From a checkpoint of a small transformer trained on Wikipedia: vocabulary 32768, 4010 steps.
Each number is 200 + 20 x the weight over its row's rms, rounded and kept within 0 to 999. Layers, rows and columns count from 0. The size before them is the row's rms in percent of the matrix's.

# up: layer 3 MLP up, 3072x768, rms 0.031, rows 2125-2151, columns 0-127
# down: layer 3 MLP down (transposed), 3072x768, rms 0.0268, rows 2125-2151, columns 0-127
up2125,088,180,195,231,196,185,159,198,241,181,183,186,212,175,195,240,217,149,158,209,210,212,199,217,176,238,180,211,267,205,198,200,188,216,174,198,181,207,195,218,181,179,187,227,199,207,210,202,180,164,225,216,214,255,199,215,231,220,227,205,161,211,189,214,178,237,186,191,179,214,231,190,144,227,171,216,184,201,202,207,210,242,190,188,246,204,196,201,212,241,222,227,238,174,202,191,215,201,222,221,192,198,206,184,209,211,223,182,224,224,174,222,175,183,176,217,173,172,193,184,190,214,205,172,207,224,184,213,228
down2125,087,162,227,200,185,205,225,208,196,215,243,240,184,214,220,168,214,239,177,186,199,207,180,195,204,188,244,199,172,152,209,214,178,199,228,198,208,207,231,196,197,229,205,202,223,191,161,209,222,201,210,195,214,206,196,186,184,216,163,181,220,161,221,210,212,188,232,228,213,169,198,241,234,188,219,201,210,205,191,166,178,214,232,220,148,214,215,179,209,190,195,203,123,225,178,192,187,218,159,186,207,185,188,226,175,199,214,210,193,202,230,196,215,175,210,170,249,212,163,224,207,229,204,213,176,199,184,198,205
up2126,099,170,169,186,224,199,195,181,207,222,211,209,223,228,174,194,171,192,236,182,219,216,204,198,251,195,200,203,216,222,211,184,209,191,190,184,240,183,218,195,188,223,190,201,179,196,186,225,170,197,196,177,206,211,237,214,200,219,200,202,167,177,183,237,233,217,227,194,209,180,184,174,199,190,227,208,175,198,214,213,178,209,221,202,163,186,206,206,188,196,194,180,200,201,166,230,222,179,193,219,213,192,221,204,216,197,207,170,212,212,187,123,197,189,206,178,198,187,202,208,153,244,169,202,217,205,196,240,233
down2126,090,197,194,164,229,192,187,192,158,224,180,208,225,189,234,199,217,223,191,190,214,183,184,172,195,202,202,174,224,193,218,202,202,217,189,203,187,187,188,216,217,178,203,182,225,183,200,160,218,181,209,218,209,204,223,198,196,181,166,165,224,201,201,212,220,201,208,224,188,174,174,206,210,160,209,204,208,209,202,167,230,195,196,251,178,197,243,191,228,200,177,216,225,221,178,231,201,206,168,227,209,218,202,231,217,172,241,223,176,183,204,184,194,173,176,222,193,209,189,208,201,193,172,190,204,205,204,228,233
up2127,094,216,192,198,209,167,166,211,198,191,243,153,215,166,215,194,187,202,231,181,211,222,207,192,193,175,179,196,207,235,186,223,211,230,193,203,212,214,224,229,227,205,163,183,216,171,217,203,204,203,198,176,202,232,218,215,197,221,199,189,197,194,221,240,234,202,221,178,199,208,176,171,209,225,207,184,215,213,225,191,194,224,207,172,174,174,194,198,195,175,188,193,188,178,206,198,195,202,210,175,215,213,212,237,192,181,172,207,221,192,182,214,194,221,220,210,198,173,197,185,182,174,188,189,187,201,161,166,187
down2127,097,243,193,214,208,202,204,181,201,225,210,235,226,204,209,210,208,215,162,210,214,180,195,217,223,223,197,221,209,160,196,209,198,199,203,201,186,190,198,175,180,187,192,212,167,226,195,200,192,209,184,183,209,171,204,164,248,223,154,173,206,178,206,199,222,237,206,193,217,178,219,195,233,173,213,213,199,175,191,187,192,179,206,221,182,186,228,199,197,221,197,177,210,198,184,188,251,199,193,222,183,195,208,221,194,261,207,199,189,198,222,213,206,212,177,199,185,190,234,210,205,205,204,221,183,205,184,189,219
up2128,103,165,212,212,209,220,195,192,190,192,176,180,205,174,199,194,193,216,246,208,226,199,167,160,174,192,185,177,197,175,221,203,203,185,225,222,186,190,214,194,170,205,213,215,213,179,185,225,181,185,199,220,217,243,224,221,196,209,201,177,212,217,208,202,220,202,215,207,226,179,193,188,191,234,168,186,187,209,198,164,175,185,229,193,189,166,240,191,196,198,212,215,171,220,194,180,234,186,204,206,235,213,204,169,197,226,170,194,210,206,196,206,220,214,177,220,200,180,189,197,195,179,205,212,187,186,191,218,196
down2128,100,208,187,196,180,195,217,206,198,175,219,210,215,179,193,210,158,165,170,208,173,209,197,190,218,219,210,163,229,220,210,173,203,212,192,229,203,230,185,213,241,222,231,215,223,187,210,202,227,208,175,178,213,198,171,215,177,211,203,214,167,186,165,186,224,260,176,179,182,223,206,186,227,211,198,221,175,216,218,205,207,210,223,201,180,206,202,227,248,203,196,203,206,159,188,201,201,209,211,195,194,199,200,196,214,228,163,178,214,176,190,229,209,222,192,165,217,196,186,167,220,219,208,182,205,224,209,200,203
up2129,104,180,181,183,203,224,192,205,208,212,164,158,184,202,208,216,207,174,209,198,195,183,204,208,176,214,203,191,172,181,221,183,212,212,214,197,188,178,201,198,218,222,207,202,205,196,184,205,219,220,203,231,185,195,155,174,197,200,190,194,200,203,165,203,165,222,195,199,212,168,206,178,185,205,176,227,218,239,198,199,181,193,218,193,205,183,208,211,232,182,181,178,163,229,191,195,214,199,185,195,198,179,213,194,198,232,228,195,197,185,219,171,209,198,186,194,224,208,184,194,177,254,202,183,218,220,215,176,198
down2129,110,182,189,208,215,200,195,204,230,197,193,187,236,200,195,188,219,187,164,197,195,190,204,197,194,201,190,210,202,180,189,190,220,245,206,191,202,188,229,219,212,185,232,179,194,196,204,234,204,234,203,231,221,173,153,140,197,201,233,165,191,151,233,232,214,194,197,222,199,167,205,207,213,191,215,198,192,192,198,179,213,220,185,209,195,188,215,198,190,188,171,209,222,232,188,147,217,178,219,183,228,210,209,182,224,168,238,196,203,196,192,226,209,222,190,191,204,222,180,190,207,188,212,222,199,203,226,216,236
up2130,105,212,199,202,185,172,200,236,204,206,225,198,210,206,196,246,181,174,219,199,218,207,151,219,205,230,178,185,197,211,215,193,181,182,189,200,203,188,233,211,208,208,209,231,205,211,193,192,227,179,193,202,243,231,208,181,204,209,225,190,182,199,215,217,201,230,185,196,200,198,201,181,186,182,186,216,172,188,183,179,197,183,208,205,175,218,202,238,184,183,237,144,207,187,204,216,208,176,159,201,192,192,192,190,159,213,212,139,189,208,200,164,202,205,194,206,208,210,190,209,204,193,249,199,168,206,171,211,189
down2130,107,198,215,207,230,187,167,209,190,221,229,230,195,180,192,178,212,192,194,217,197,185,233,251,188,186,188,197,190,212,227,211,238,215,184,210,171,232,184,177,192,188,235,185,151,177,189,171,181,167,199,193,176,235,191,158,173,217,198,173,223,177,170,190,186,206,220,213,200,169,244,219,173,190,205,189,231,218,185,228,151,184,179,191,181,241,146,218,222,202,207,208,216,234,218,198,180,229,218,195,183,191,251,200,237,184,209,219,219,204,198,205,198,171,188,210,217,194,209,185,179,208,170,206,206,202,193,207,188
up2131,093,176,189,200,184,223,244,199,223,176,218,197,208,188,182,175,202,205,203,204,191,201,183,171,202,181,167,206,187,218,188,178,216,210,213,202,207,199,191,185,234,203,216,176,203,195,179,187,174,205,203,208,193,215,192,187,243,206,209,199,190,189,214,160,149,225,203,194,170,193,218,185,186,213,168,201,202,186,181,175,199,179,205,198,187,160,180,216,210,197,228,188,190,198,185,230,199,158,185,207,196,196,156,194,188,191,205,254,207,220,208,204,166,209,223,232,195,151,201,202,209,187,213,200,193,173,180,209,203
down2131,085,187,200,206,211,185,232,211,235,237,163,176,165,177,164,201,225,195,159,205,252,190,200,221,229,214,212,208,201,203,210,179,189,255,201,214,214,144,200,148,170,182,190,198,219,225,178,172,175,172,206,208,213,189,203,225,165,226,209,188,196,205,190,214,214,199,182,175,227,177,193,155,191,225,206,197,168,200,208,209,212,235,170,232,215,195,192,202,178,194,211,202,202,175,213,205,152,179,198,180,210,180,195,187,215,203,192,176,172,195,189,212,210,218,219,185,175,206,172,180,197,196,182,246,213,213,202,190,197
up2132,093,218,202,216,205,191,192,225,226,182,195,211,185,214,210,213,215,176,201,192,200,213,209,213,229,206,173,202,169,186,205,153,195,202,195,164,194,201,214,212,197,219,250,196,168,194,201,209,185,221,198,201,184,215,209,186,235,193,175,172,201,202,214,188,197,187,240,210,212,234,194,192,216,216,205,163,218,212,208,198,221,208,177,237,208,189,209,205,199,210,229,196,169,203,191,192,212,193,222,222,211,190,193,209,244,184,208,180,170,240,231,201,198,197,170,196,181,184,169,186,203,229,210,218,218,208,194,245,199
down2132,088,202,185,227,226,239,199,168,181,181,226,205,221,184,216,199,192,202,192,188,190,237,147,200,190,203,197,165,222,203,158,200,204,192,206,224,192,194,174,198,188,193,172,222,204,258,198,224,228,154,200,175,206,211,214,199,165,194,189,229,211,206,248,195,185,210,193,220,180,145,183,195,242,180,220,215,171,143,182,230,175,187,193,185,194,199,213,212,197,168,225,215,192,177,200,225,186,178,220,211,218,171,197,176,206,177,182,230,201,197,174,244,213,187,233,207,236,195,201,176,208,187,217,186,211,195,229,196,158
up2133,095,207,174,210,227,247,177,222,176,193,193,188,186,216,217,238,220,172,186,200,203,218,213,212,191,184,192,211,188,159,199,178,204,199,210,201,220,202,216,195,242,188,193,171,204,207,163,190,211,213,193,182,208,167,176,213,206,220,195,241,215,204,190,224,200,199,216,190,191,181,203,200,210,201,221,208,213,201,204,215,186,211,215,223,202,189,218,207,216,168,235,174,209,229,175,204,214,178,195,203,199,216,191,222,184,185,211,166,190,175,209,227,196,231,183,164,191,230,167,157,181,219,243,194,208,239,189,211,185
down2133,088,210,183,222,196,176,195,219,215,165,209,221,207,168,200,216,201,198,197,189,194,201,188,163,197,234,215,180,200,206,226,195,167,192,213,183,172,178,214,202,185,206,213,214,215,214,215,177,201,175,203,210,202,220,220,168,191,195,214,191,224,184,185,211,234,230,201,218,177,212,175,198,231,199,201,206,201,197,238,181,206,200,237,198,219,200,208,223,196,161,200,224,166,174,181,215,183,205,170,226,188,183,177,206,199,206,196,195,235,174,177,188,213,197,178,181,214,207,203,240,227,201,187,221,220,188,189,169,204
up2134,098,156,212,206,230,196,207,190,169,257,191,228,224,194,222,183,222,205,177,177,192,224,201,179,191,217,215,195,223,197,195,179,168,200,213,188,173,182,163,189,209,205,190,217,187,182,189,178,196,172,193,186,194,222,199,221,200,226,191,191,209,194,183,210,220,195,221,193,161,193,177,204,239,211,217,254,217,203,197,181,175,227,194,202,214,181,204,237,194,210,178,196,238,228,215,254,201,183,214,216,184,192,207,214,170,160,235,208,193,172,223,224,193,221,209,195,203,197,194,186,212,222,203,193,222,230,202,211,207
down2134,094,201,221,200,221,199,170,189,184,220,209,176,212,216,192,238,189,211,195,202,205,210,185,223,210,220,181,206,171,195,189,172,185,206,203,220,205,189,225,213,177,195,200,185,228,220,175,174,205,217,165,195,176,185,170,208,193,187,212,200,210,207,217,227,196,197,197,157,194,186,196,217,211,213,197,182,189,213,179,187,210,242,181,183,219,201,192,181,234,222,186,198,186,192,169,187,207,182,207,197,169,229,164,159,217,190,186,188,191,180,202,171,195,203,228,238,205,212,197,194,212,196,216,173,211,208,183,201,210
up2135,093,189,206,202,214,190,222,197,201,190,212,247,215,214,207,216,207,191,209,205,154,209,188,214,167,237,185,210,175,182,216,146,179,206,195,197,201,229,220,222,206,173,215,190,193,177,208,211,212,198,194,179,194,200,216,219,229,227,166,219,181,227,180,180,196,210,242,203,185,184,231,180,203,214,198,207,185,153,210,197,192,216,189,207,185,208,193,240,189,222,198,203,235,241,186,250,208,171,199,237,199,202,199,156,181,217,227,221,174,212,185,193,199,192,201,184,221,176,207,203,191,207,208,176,175,217,136,199,204
down2135,092,196,194,195,207,166,218,175,237,205,216,193,197,194,167,186,202,214,220,190,230,202,174,194,210,169,207,171,220,199,210,183,178,231,190,178,192,205,185,182,215,222,176,248,171,201,216,193,181,179,210,216,180,204,199,197,186,189,215,191,197,149,176,193,196,178,187,208,206,196,208,208,207,199,208,204,166,205,198,219,183,207,217,208,218,173,207,233,184,187,211,180,182,164,164,214,197,196,179,214,197,176,176,167,196,163,173,220,191,205,211,168,186,232,186,210,195,201,173,197,205,212,155,222,194,183,215,213,242
up2136,096,170,189,222,194,202,219,211,194,234,209,216,208,215,177,241,194,187,235,195,192,202,186,191,190,202,213,180,199,214,229,203,189,171,204,174,176,221,244,231,180,193,195,191,203,154,156,184,205,209,213,209,198,203,212,192,208,209,197,206,190,214,195,215,157,191,221,217,185,219,229,170,200,227,230,204,213,194,203,189,188,199,212,196,230,162,210,188,215,200,192,184,208,185,194,228,233,202,208,193,230,192,174,191,220,196,193,168,211,217,207,186,198,199,156,212,233,175,195,185,199,175,187,198,174,180,253,231,218
down2136,094,225,214,233,201,179,190,209,208,156,174,220,209,167,204,184,163,200,200,214,180,198,205,234,211,185,222,192,207,190,200,157,226,209,185,223,210,181,158,164,216,213,203,182,225,220,231,218,196,203,211,181,217,204,219,213,174,201,203,201,195,189,219,194,198,195,231,179,167,195,211,209,199,181,192,205,181,199,221,233,226,194,212,224,178,175,204,190,213,198,193,197,226,213,197,169,198,170,172,173,182,216,189,223,203,211,231,229,205,206,169,237,204,194,233,161,197,201,177,154,211,183,190,252,198,211,162,188,196
up2137,101,170,191,219,196,216,198,190,190,243,201,188,232,189,181,174,173,178,199,185,212,194,201,200,184,206,222,144,211,230,178,187,221,206,164,235,201,178,199,214,183,227,215,214,231,188,197,199,182,175,208,201,252,221,150,201,199,195,223,190,177,204,174,174,166,199,219,219,199,196,191,192,205,187,198,213,188,210,186,190,178,189,210,151,200,190,201,214,213,191,217,149,214,191,196,178,195,167,190,194,223,170,200,184,215,191,198,259,217,185,203,195,214,164,184,171,200,204,198,162,197,231,205,214,215,236,219,191,165
down2137,099,196,222,168,195,237,161,208,183,202,221,209,237,214,216,183,243,206,196,233,184,207,246,193,213,194,219,223,175,213,213,176,183,179,209,182,197,205,224,187,212,202,211,213,230,208,198,202,225,193,195,220,179,199,196,195,197,227,236,180,208,211,239,207,170,191,205,200,188,204,187,186,182,224,213,194,219,201,200,233,226,208,213,220,200,187,230,199,218,206,210,164,216,161,251,186,190,184,214,190,187,205,217,197,219,206,214,170,203,214,175,193,230,199,230,189,191,180,211,176,196,219,201,206,177,192,251,198,221
up2138,097,188,182,215,218,212,209,208,199,185,190,197,213,179,189,183,197,218,263,228,185,202,215,187,156,191,208,204,192,196,198,225,229,222,188,174,162,171,216,237,215,208,220,183,198,198,217,164,197,201,201,173,212,194,182,220,207,207,179,187,169,183,206,193,215,227,230,177,190,189,197,199,204,218,177,224,221,194,262,218,213,198,208,196,181,168,245,187,229,208,184,216,175,189,199,214,214,209,199,193,176,182,194,162,195,212,185,184,196,203,206,200,190,224,175,183,222,185,163,196,194,232,213,156,197,201,205,185,190
down2138,099,213,201,219,207,197,228,215,190,202,207,188,211,239,195,211,218,225,180,220,178,190,209,181,173,196,198,212,229,209,171,205,222,226,191,192,185,197,201,251,175,192,221,233,221,211,183,214,175,183,190,194,191,210,195,189,231,198,189,217,186,179,206,182,144,199,218,245,238,207,156,204,233,161,181,205,249,176,144,207,194,192,184,162,195,169,197,194,220,192,202,257,154,186,222,200,218,197,212,196,223,208,199,188,163,204,204,188,196,197,196,193,182,199,195,253,216,194,207,204,212,227,214,200,211,193,215,196,190
up2139,101,198,220,206,220,224,207,207,237,238,208,214,225,215,203,171,236,205,214,164,156,216,197,200,213,156,153,193,212,263,249,209,200,214,199,198,188,191,205,212,205,199,201,218,192,163,199,188,213,222,198,197,213,228,202,179,197,201,193,193,230,201,183,244,168,171,206,189,168,177,237,203,182,190,172,219,198,173,199,175,190,211,194,194,202,166,197,199,216,179,241,235,209,175,195,181,182,187,187,168,200,233,199,182,191,204,206,169,226,193,190,176,209,181,208,179,196,190,196,174,175,224,200,192,175,183,219,190,223
down2139,105,187,165,163,177,188,211,207,228,177,221,220,190,220,203,189,204,220,208,183,209,163,212,201,193,192,183,211,184,213,207,190,226,184,200,200,178,189,158,182,171,255,165,187,203,191,210,179,162,218,180,197,179,208,197,187,225,201,212,198,205,208,241,228,176,175,209,237,219,220,167,167,217,201,176,250,207,201,202,201,198,236,170,194,195,165,199,214,235,244,187,200,204,179,194,229,176,196,234,228,206,214,213,193,196,176,205,184,214,206,203,188,193,180,241,233,210,195,165,208,213,214,220,195,233,246,183,204,234
up2140,100,215,201,213,228,209,216,247,196,198,209,157,190,233,210,228,184,233,185,218,172,221,174,182,212,206,198,177,204,249,195,209,167,215,200,198,180,180,166,209,209,199,195,179,230,160,204,212,174,159,196,206,215,192,222,211,204,206,175,187,181,181,185,204,202,153,221,190,190,198,206,241,184,223,199,193,175,183,205,196,193,228,183,170,222,221,164,207,214,184,222,195,187,179,174,196,181,180,212,215,193,201,243,212,177,186,208,185,190,187,173,205,201,189,237,174,247,187,182,202,225,199,224,221,201,179,174,199,169
down2140,101,233,180,203,194,203,196,239,194,199,184,204,190,196,231,198,189,217,217,241,213,179,208,177,197,206,211,161,185,180,212,221,189,194,162,208,171,183,176,211,204,253,174,203,173,240,226,162,208,197,199,202,178,191,211,198,187,228,161,205,178,207,205,180,197,207,180,236,202,209,217,196,210,197,207,246,204,199,223,219,200,164,232,216,210,175,198,190,184,202,229,211,209,244,206,225,180,233,167,162,200,180,165,187,221,211,216,202,203,205,208,223,210,204,174,197,210,218,200,173,186,204,186,183,181,216,193,227,171
up2141,108,196,209,237,192,211,215,202,194,189,190,191,218,143,234,212,228,203,251,185,205,235,153,176,201,186,155,198,220,179,219,152,217,228,200,207,187,198,202,230,183,191,223,188,198,183,198,195,175,214,194,217,194,215,243,202,216,188,222,188,228,212,198,225,195,193,201,198,182,212,193,206,178,194,225,219,206,173,193,138,227,196,223,194,197,187,195,197,154,201,190,173,180,161,192,230,179,206,167,194,185,209,193,226,188,210,212,203,204,199,214,187,210,180,170,188,191,204,216,200,211,202,178,247,199,184,172,183,203
down2141,113,179,179,182,214,216,217,176,217,197,216,184,214,198,236,217,209,198,225,228,201,217,199,183,182,202,189,230,179,175,219,200,198,240,213,225,204,179,184,203,163,202,173,235,209,181,213,190,194,228,191,213,221,215,217,187,200,196,232,199,191,218,191,187,175,191,193,189,207,196,203,182,236,192,205,186,207,203,189,204,162,176,209,187,223,172,201,202,201,189,191,218,176,197,202,176,204,170,211,185,185,192,202,193,213,184,192,177,185,182,169,200,183,245,196,199,221,216,212,185,159,222,170,168,221,220,201,194,221
up2142,114,215,227,190,227,205,204,204,202,214,199,205,209,220,202,184,208,198,195,226,178,200,196,163,216,153,205,204,231,207,218,182,214,196,181,207,181,190,181,227,230,195,206,223,194,212,185,183,198,167,196,194,197,206,201,186,186,217,187,210,223,202,188,198,204,186,201,171,208,198,210,218,231,208,187,192,184,209,206,196,249,191,206,184,215,213,219,212,214,165,225,218,192,192,200,221,213,208,167,198,171,167,169,191,227,221,189,172,214,218,187,205,204,174,195,190,168,196,190,171,179,189,194,206,171,200,182,195,227
down2142,120,219,226,191,225,191,217,217,212,190,171,169,116,196,196,196,191,207,169,230,181,196,226,196,213,185,184,128,207,190,233,207,155,240,157,220,184,182,224,181,222,220,172,176,182,190,202,199,228,187,211,195,178,218,217,210,207,165,203,197,227,194,181,193,195,209,225,193,243,195,210,198,209,195,196,168,170,206,215,206,165,211,222,197,216,175,196,186,167,175,208,179,196,213,229,179,217,159,177,214,202,212,228,205,207,201,233,214,212,214,210,216,224,190,194,217,196,206,195,185,198,210,184,163,198,215,196,203,214
up2143,104,198,168,233,212,176,192,205,169,182,222,182,234,194,241,199,240,228,213,209,194,208,242,196,173,195,198,204,169,219,239,185,231,201,175,207,186,210,169,223,193,183,212,228,182,192,192,200,205,172,195,218,212,192,212,225,217,196,217,209,206,206,169,187,192,218,214,195,188,214,185,205,181,175,182,202,219,209,219,184,200,213,211,211,229,209,225,222,197,224,241,213,213,190,157,210,231,189,170,228,190,168,215,210,178,201,186,186,195,157,224,199,223,178,159,239,208,221,200,176,190,222,197,209,188,202,176,221,201
down2143,098,182,237,198,214,234,228,196,218,189,235,217,223,201,213,180,219,199,203,224,201,235,156,230,222,213,211,198,163,218,213,177,153,202,183,171,199,193,207,179,207,207,204,232,237,189,148,204,211,210,190,183,219,198,222,221,156,155,198,220,173,176,227,215,212,168,208,211,226,180,219,203,202,187,223,180,204,245,234,180,180,216,220,175,224,189,193,196,212,202,234,195,162,171,189,194,198,228,201,203,183,215,193,207,187,204,195,190,223,182,220,167,209,178,174,208,197,248,190,200,198,211,212,209,209,239,204,212,174
up2144,096,183,170,238,157,220,190,236,176,181,225,214,207,195,225,250,204,178,197,203,186,190,179,228,191,173,185,211,206,189,191,200,242,228,204,199,162,201,189,202,199,168,191,217,166,206,212,203,201,196,201,195,181,196,201,213,199,222,186,188,199,180,184,186,205,216,204,207,171,199,226,190,186,199,175,217,249,189,213,160,198,218,191,215,214,185,202,204,218,215,221,191,197,192,181,171,219,218,181,205,221,206,200,199,193,211,192,209,185,159,191,213,202,185,183,214,220,151,199,196,215,180,208,221,213,213,175,190,233
down2144,093,213,209,183,229,193,199,215,195,195,199,216,219,207,187,197,184,168,222,206,204,169,199,199,221,166,212,198,186,231,221,190,182,223,217,184,200,207,213,208,219,227,198,213,225,210,202,194,220,164,199,195,183,210,198,193,185,178,167,193,223,202,208,241,191,241,181,178,224,189,201,195,224,246,219,180,185,197,195,196,195,193,209,188,185,202,183,195,224,191,211,192,214,212,239,184,215,176,197,223,173,177,182,194,213,186,189,197,218,218,186,182,221,199,248,173,207,221,209,212,220,173,215,183,155,213,211,206,168
up2145,109,191,197,204,226,216,209,179,179,195,177,157,206,204,226,163,223,191,187,233,214,189,201,188,197,194,196,212,211,220,206,183,201,199,220,213,161,184,191,190,218,186,212,228,197,198,152,224,221,189,199,213,199,210,197,209,223,205,201,211,222,196,174,194,201,211,241,203,202,185,219,228,199,201,200,216,173,233,191,170,186,199,212,201,213,210,219,187,172,186,198,210,222,207,203,214,210,246,173,244,205,199,224,191,206,187,240,191,185,202,184,227,193,185,193,203,187,223,161,172,203,222,206,206,217,208,196,195,199
down2145,111,226,182,199,190,182,207,168,220,163,183,215,168,196,216,198,222,188,216,189,211,207,173,161,194,231,187,207,185,196,200,186,185,223,227,207,223,200,207,195,177,202,192,168,207,207,200,214,233,202,185,210,204,210,174,235,181,201,223,195,177,189,186,207,226,153,214,182,217,210,226,181,172,179,183,202,213,188,176,191,224,171,162,209,183,200,224,179,158,204,214,199,216,200,179,207,212,197,186,226,232,193,178,215,205,170,151,195,201,186,207,197,178,240,207,202,200,196,227,176,163,166,232,192,219,141,197,202,178
up2146,102,194,201,198,210,199,190,189,153,188,210,211,208,164,168,215,194,209,199,203,209,185,182,226,229,158,184,189,204,162,202,200,235,182,181,195,187,181,207,205,178,184,232,190,189,211,176,188,198,196,224,189,211,201,224,228,234,232,198,174,194,204,197,224,191,212,204,161,195,193,181,220,228,217,217,178,215,149,180,213,189,232,198,198,205,158,187,185,199,224,240,174,181,188,195,217,196,140,186,216,192,187,200,213,173,210,233,217,191,198,188,178,208,202,193,208,167,197,156,195,202,241,208,215,175,218,140,217,184
down2146,112,197,230,219,206,178,176,185,197,187,252,223,202,200,163,181,195,196,201,191,227,201,174,190,189,187,188,197,193,172,170,195,210,184,182,181,191,198,198,238,209,172,226,174,185,205,221,176,189,174,206,194,182,222,213,210,158,222,202,181,190,183,216,237,214,193,191,205,193,206,238,227,225,216,221,175,172,195,220,165,204,230,205,185,165,198,199,199,193,227,214,196,224,206,208,178,219,150,193,224,195,216,215,184,189,211,219,210,197,184,181,174,181,233,166,189,203,217,185,216,206,239,203,230,172,247,203,223,192
up2147,105,163,195,217,185,196,207,210,216,205,196,186,187,209,195,208,225,190,189,209,207,195,205,199,210,212,175,178,201,179,204,195,207,210,177,180,194,213,213,201,199,239,199,200,238,194,195,204,233,181,206,215,189,222,217,193,182,237,193,197,191,198,222,200,178,223,197,163,190,203,212,176,200,199,185,198,223,215,212,169,191,201,228,203,202,192,173,215,188,216,222,200,205,160,154,225,195,187,202,219,183,220,204,221,198,219,242,181,202,193,161,205,187,191,182,196,210,196,177,195,197,209,169,212,187,218,212,207,186
down2147,112,200,177,205,213,205,211,185,165,215,230,186,218,191,195,237,200,193,222,190,225,170,190,202,208,202,210,172,162,193,183,203,208,179,168,172,167,210,203,182,189,194,214,150,176,179,213,230,215,251,221,192,187,195,205,211,207,192,219,191,201,222,252,192,216,190,208,220,200,180,203,214,234,211,213,217,189,171,229,161,186,207,186,215,161,257,176,158,177,201,209,189,157,181,182,215,175,204,200,223,222,165,193,171,242,186,183,223,230,193,181,183,202,195,135,178,210,214,200,220,154,214,197,198,202,182,194,196,196
up2148,105,172,196,201,216,179,208,192,177,215,220,156,190,187,186,195,192,159,173,215,207,223,206,225,177,217,200,186,192,170,181,199,197,196,236,181,164,215,178,191,183,197,198,218,189,207,179,196,207,223,208,209,220,198,190,194,192,219,189,170,211,201,183,183,217,204,199,195,186,212,149,204,184,184,188,209,199,191,199,205,211,194,185,200,191,219,204,201,179,210,203,206,179,182,203,220,191,204,210,219,212,193,207,171,190,181,206,204,200,172,165,230,206,212,212,189,211,182,205,232,189,204,176,204,179,193,183,210,235
down2148,100,213,200,233,218,235,178,219,196,211,194,216,193,209,197,218,176,191,179,171,158,189,197,186,233,204,218,203,207,235,176,220,186,176,168,185,182,203,218,187,190,162,224,227,198,210,190,223,187,197,225,215,229,163,198,152,215,227,210,219,203,180,203,167,218,173,208,200,203,231,181,152,205,225,199,207,195,159,184,222,195,210,221,235,177,178,212,186,174,172,194,181,210,174,187,194,192,185,216,236,239,215,180,201,176,165,218,191,232,222,185,195,221,187,199,220,208,251,197,197,204,195,214,157,177,190,207,194,205
up2149,097,213,188,191,196,256,203,226,217,176,194,173,179,198,227,181,225,175,213,214,169,198,200,180,176,164,204,201,185,152,185,223,221,224,217,209,179,206,166,187,210,177,183,181,192,161,229,191,201,203,176,201,207,206,202,205,199,182,167,197,197,191,208,199,212,198,177,201,194,180,209,193,220,172,204,176,224,186,221,201,190,184,215,195,200,202,221,207,232,242,185,204,188,203,165,204,177,208,191,177,208,219,198,221,196,203,236,183,200,181,165,209,192,222,220,196,195,170,203,180,209,200,215,195,245,199,221,196,194
down2149,089,225,201,203,190,180,208,220,212,255,233,199,194,191,237,203,186,188,184,212,163,180,195,210,185,184,193,192,182,222,215,188,209,155,226,194,217,187,197,204,209,226,196,217,169,199,190,205,195,194,194,190,184,216,177,231,192,173,196,180,171,167,194,198,223,184,218,203,202,213,236,194,194,229,208,157,202,228,245,211,189,172,201,214,208,224,184,191,233,218,198,175,184,222,254,182,203,182,214,195,204,199,155,175,202,213,220,164,213,214,188,187,221,197,240,211,217,195,198,210,213,228,194,182,193,195,182,220,223
up2150,099,208,192,247,220,214,194,212,194,184,199,229,182,228,168,210,213,197,204,205,208,193,190,189,214,201,217,217,201,213,178,195,224,207,155,173,141,202,187,200,181,232,194,195,172,207,167,169,206,203,216,203,208,200,225,171,237,202,229,165,239,230,181,212,215,199,206,190,159,180,192,199,203,165,176,200,156,195,202,193,184,255,207,156,187,206,221,217,210,218,188,173,175,213,184,214,202,201,172,152,218,198,220,200,174,209,199,222,180,229,212,198,178,187,191,225,173,144,182,191,200,263,227,198,204,171,181,185,199
down2150,109,188,209,184,218,187,214,178,200,189,243,183,177,249,207,212,198,168,178,194,189,188,183,189,220,198,187,137,233,161,172,167,201,193,171,180,207,212,201,191,168,194,180,165,200,218,208,212,188,224,185,176,223,189,188,184,202,179,216,207,198,178,195,178,210,216,204,197,197,198,217,194,208,174,213,200,233,179,203,227,203,192,172,199,166,206,212,184,156,216,214,191,224,208,189,196,151,222,233,223,201,187,253,212,225,223,189,187,219,237,178,229,181,230,239,182,207,204,218,157,220,227,198,202,155,209,197,214,205
up2151,099,204,212,199,211,156,173,190,180,206,165,172,216,184,192,208,215,201,194,206,185,231,214,209,197,196,191,182,195,190,189,178,192,149,220,228,202,199,245,196,178,219,182,235,225,204,229,205,199,184,189,188,177,202,205,215,227,194,181,202,227,214,158,183,159,213,204,209,229,188,244,195,194,213,199,216,165,239,226,191,198,229,181,189,175,184,178,209,198,202,209,210,196,205,195,231,180,186,183,188,156,174,201,212,170,182,217,182,210,196,192,225,190,230,188,200,201,211,189,184,172,207,178,198,204,174,197,228,212
down2151,093,202,179,194,184,181,235,214,182,216,187,233,221,218,204,198,181,222,215,190,204,146,157,183,226,177,228,192,183,201,194,244,207,188,217,200,171,219,193,197,208,198,166,163,168,192,198,164,157,195,201,197,188,217,204,234,176,189,214,226,183,229,186,238,170,184,169,207,234,192,181,220,204,189,227,163,207,202,186,233,198,207,225,203,215,210,268,192,192,201,219,200,201,172,247,197,200,197,213,252,239,204,255,213,208,203,191,261,206,202,205,194,231,250,197,182,195,167,197,180,198,214,208,195,181,196,197,202,178